python train.py --vocab_size=6910 --activation="swiglu" --init_std_up=0.0706 --lr=0.00646 --lr_head=0.01 --grad_clip=0.5 --steps=4877
Each number is 128 + 24 x the weight over its row's rms, rounded and kept within 0 to 255. Layers, rows and columns count from 0. The size above them is the row's rms in percent of the matrix's.

# layer 13 MLP gate, 320x128, rms 0.0705, rows 315-318, columns 0-127
size [105  95 103 121]
[[127 102 136 103 118  84 114 134 135 134  99 150 129 161 108 128 131 114 129  82 158  63 143 129 116 167 110 135 105 100 162 117 120 136 106 104 137 129 112 181 118 170 124 111 175 106 118 141 148 143 131  84 103 127 154 152 129 127 176 122 129 111 141 132 148 138 113 113  87 109 164 113 167 107 170 110 131  87 131 127 137 132 104 132  92 150 171 135 134 117 105 109 159 134 140 112 118 120  86 161 147 125 101 114  99 121 145 127 124  97 120 113  95 140 105 112  67  67 131  92 132 108 140 144 124 161 162 152]
 [133 121 159 140 143 124  96 105 154  83 108 111 129 124 155 141 132 142 160 129 112 106 168 147 150 160 108 135 135  98 103 151 107  99 128 157 100 134 134 154  95  98  99 120 105 169 151 112  93 146 105 121 133 116 116  94  95 111 130  81 133 123 138 162  87 144 131 131 102 145 107 174 113 140  73 134 133 111 101 168 137 165 128 161 123 145 135 118 135 164 134 135 135 139 124 133  95 165 129 179 110 119 117 108  81 113 100  94 144 108 136 148 135 140 126 184 157 162 143 110 127 126  79  91 101 142  82 134]
 [138 117  87 109 111 167 128 164  91 126 161 123 137 130 139 126 158 110  91 117 134 115 100 144 129 116  97 121 150 129 137 157 155 131 137 165  89 124 157 176 119 165 127 153  86 155 132 112 101  92 129 131 116 133 140 134  99  98 139  63 153 107 138 135  83 129 112 146 174 103 134 113 139 132 130 103 109 122 112 116 179 151 107  55 122 117 106  97 107 138 111 149 156 135 116 138 133 123 117 114 136 124 106  93 116 106 131 116 126 129 176 128 110  95 126 110  80 121 112 113  94 126 150  66  94 122 114  93]
 [144 115 148 138 134 155 104  82 123 132 116 127 143 179 155 181 121 116 162 113  98 138 165 145 145 136 132 113 144 117 128 134 104 111 116 154 129 146 139 113  95  96 129 156 102 103 133 139 125 113 114  98 102 132 103 151 126 118 114 125 147 133 126 169 116 141 116 104 144 124 135 170 151 107 141 120  82  79 177 190 156 138 110 159 122 142 115 181 159 128 117 129 133 153  92  65 161 108 129  90  99 131  88 136  93 133 190 143 162 119 117 109 133 116  95 132 146  93 135 113 145 126 139 115 129 110  96 146]]
# layer 13 MLP up, 320x128, rms 0.0708, rows 315-318, columns 0-127
size [104  96 101 107]
[[ 99 174 149 123 149 149 129  63 120 119  92 146 141 132  76 142 145 131  94  85 105 166 101 160 137 157 172 114 131 119 139 125 108 128 156 156 135  74 120 108 124 138  78 102 150 154 157 115 111 132 125 133 147 109  88  99 133 146 157 143 108 150 145 116 161 129  92 108 114 113 124 137 169 121 120 132  99  99  97  93 117 171  96 127 157 162 126 121 149 122 167 133 129 126 143 147 120 121 146 134 100 121 105 130 151 129 121  98 126 133  93 135 148  93 156 129  89 150 113 115 135 120 170 122 183 112 166 118]
 [128 187 123 172 105 130 135 148 160 143 172  79 151 146  93  88 105 121 155 162 126 144 169 109 126 145  94  88 114 152 157 127  98 185 110 125 163 108 150  95 104 164 152 145 153 126 109 162 177 153 125 159 131 137 157 143 126 134 109 120 165 145 157 138  81 124 111 118 107 137 122 119  92 126 131 147 131 151 148 147 105 174 112 101 115 124 124 135 132 103 145  84 168 123 138 150 119 145 112 175 124  99 153 112 130 117 111 104 118 104 142 152  83 123 124 138 113 161 122 121 130 149 128 157 108 114 130 140]
 [137 117 166 150 151 140 103 130 168 168 130 127 113 114 126  91 146 138 123 138 131 131 157  90  98 137 177 128  92 122 121 135 112  79 129 140 147 106 114 143 101 125  50 155 117 119 142 137 142  98 122  92 164 131 136 120 108 171 198 119 117 147 125 147 151 113 134 139 134 151 117  99 147 152 146 109 141 148 135 153 106  94 122 176 165 118 124  93  90 125 137 132 128 148 135 100 121 116 133 167 150 146 153 150 139 180 103 122 111 112 134  96 143 130 118 132 114 139 173  98 107 139 115 174 168 158 119  92]
 [ 91 138 159 157 137 143 122  88 159 142 153 145 148 136 133 176 149 131 164 141 128 161 167 110 158  98 137 137 142 168  90 120 107 118 115 180 146 109 106 111 138 118 129 159 123  86 145 123 140 108  77 103 137 103  90 137 139 153 104  81 127 110 152 133  97 149 152 112 145  95 118 160 124 138 111 109  97 112 152 159 157 155 124 157 101 128 114 154 108 134 130 131 120 125 170  99 113  75 148 113  83 149 152  89 105 124 152 133 173 140 119 132  90  90 116 138 149 128 140  83 144 125 137 135 137 131 119 167]]
# layer 13 MLP down (transposed), 320x128, rms 0.0708, rows 315-317, columns 0-127
size [ 99 110  99]
[[190  88 137 137 131 145 139 151 137 121 128 114 150 136 171  86 122 110 153 127 137 127 112 148 143  79 103 147 101 142 133 126 139 114 106 109 155 153 150 148 178 124 109 111 118 129 160 159 144 176 138 143 148 150 120 127 153 118 172 176 104 160 153 151 152 136 156 105 151 151  87 136 153 131 136 114  98 119 120 140 117  98 138 128  90 122 131 127 135 109 146 146 117 114 110 123  84 142  82  94  97 120 146 113  89 188 155 107 157 172 130 113  94 132 151 137 156 145  94 109 148 146 167 146 124 151 117 160]
 [110 109  84 118 107 111 130 122 125 149  84 135 148 147 127 150 152 115 117  94 144 148 103 109 108 140 182 118 179 135 105 150  89 140  95 111 161  91 112  97 153 136  91 121 108 115 147 132 115 132 128 124 142 147 154 122 137 145 106  89 139 117 128  74 137 142 108  71 140 146 149 148 113 145 124 112 120 167 151 124 135 136 162 148 135 120 100 157 122 123 152 129 109 136 133 121 135 141 114 228 155 142 126 141 143  82 171 130 147 144 100  89 137 126 120 124 103 126 128 172 104 105 148 135 113 105  86  94]
 [181 131 141 147 109  94 110  82 120 168  87 147 142  86 133 134 121 175 125 139 167 117 131 135 124 142 146 109 109 148 129 143 128 148 132 110 116 101 107 149 108 150 164  95 130 153 117 144 121 183 129 110 141 133 131 124 131 164  75 127 138 165 124 167 182 145 120 150 149 131 154 129 123 117 125 132 123 149 157 134 115 100 134 181 141  78 103 133 130 103 116 154 137 108 128 120 119  90  92 115 127 115  88  81 152 111 129 137 102 105  95 102  97  80 101 127 115 151 114 142 158 175 120 142 145 127  87 146]]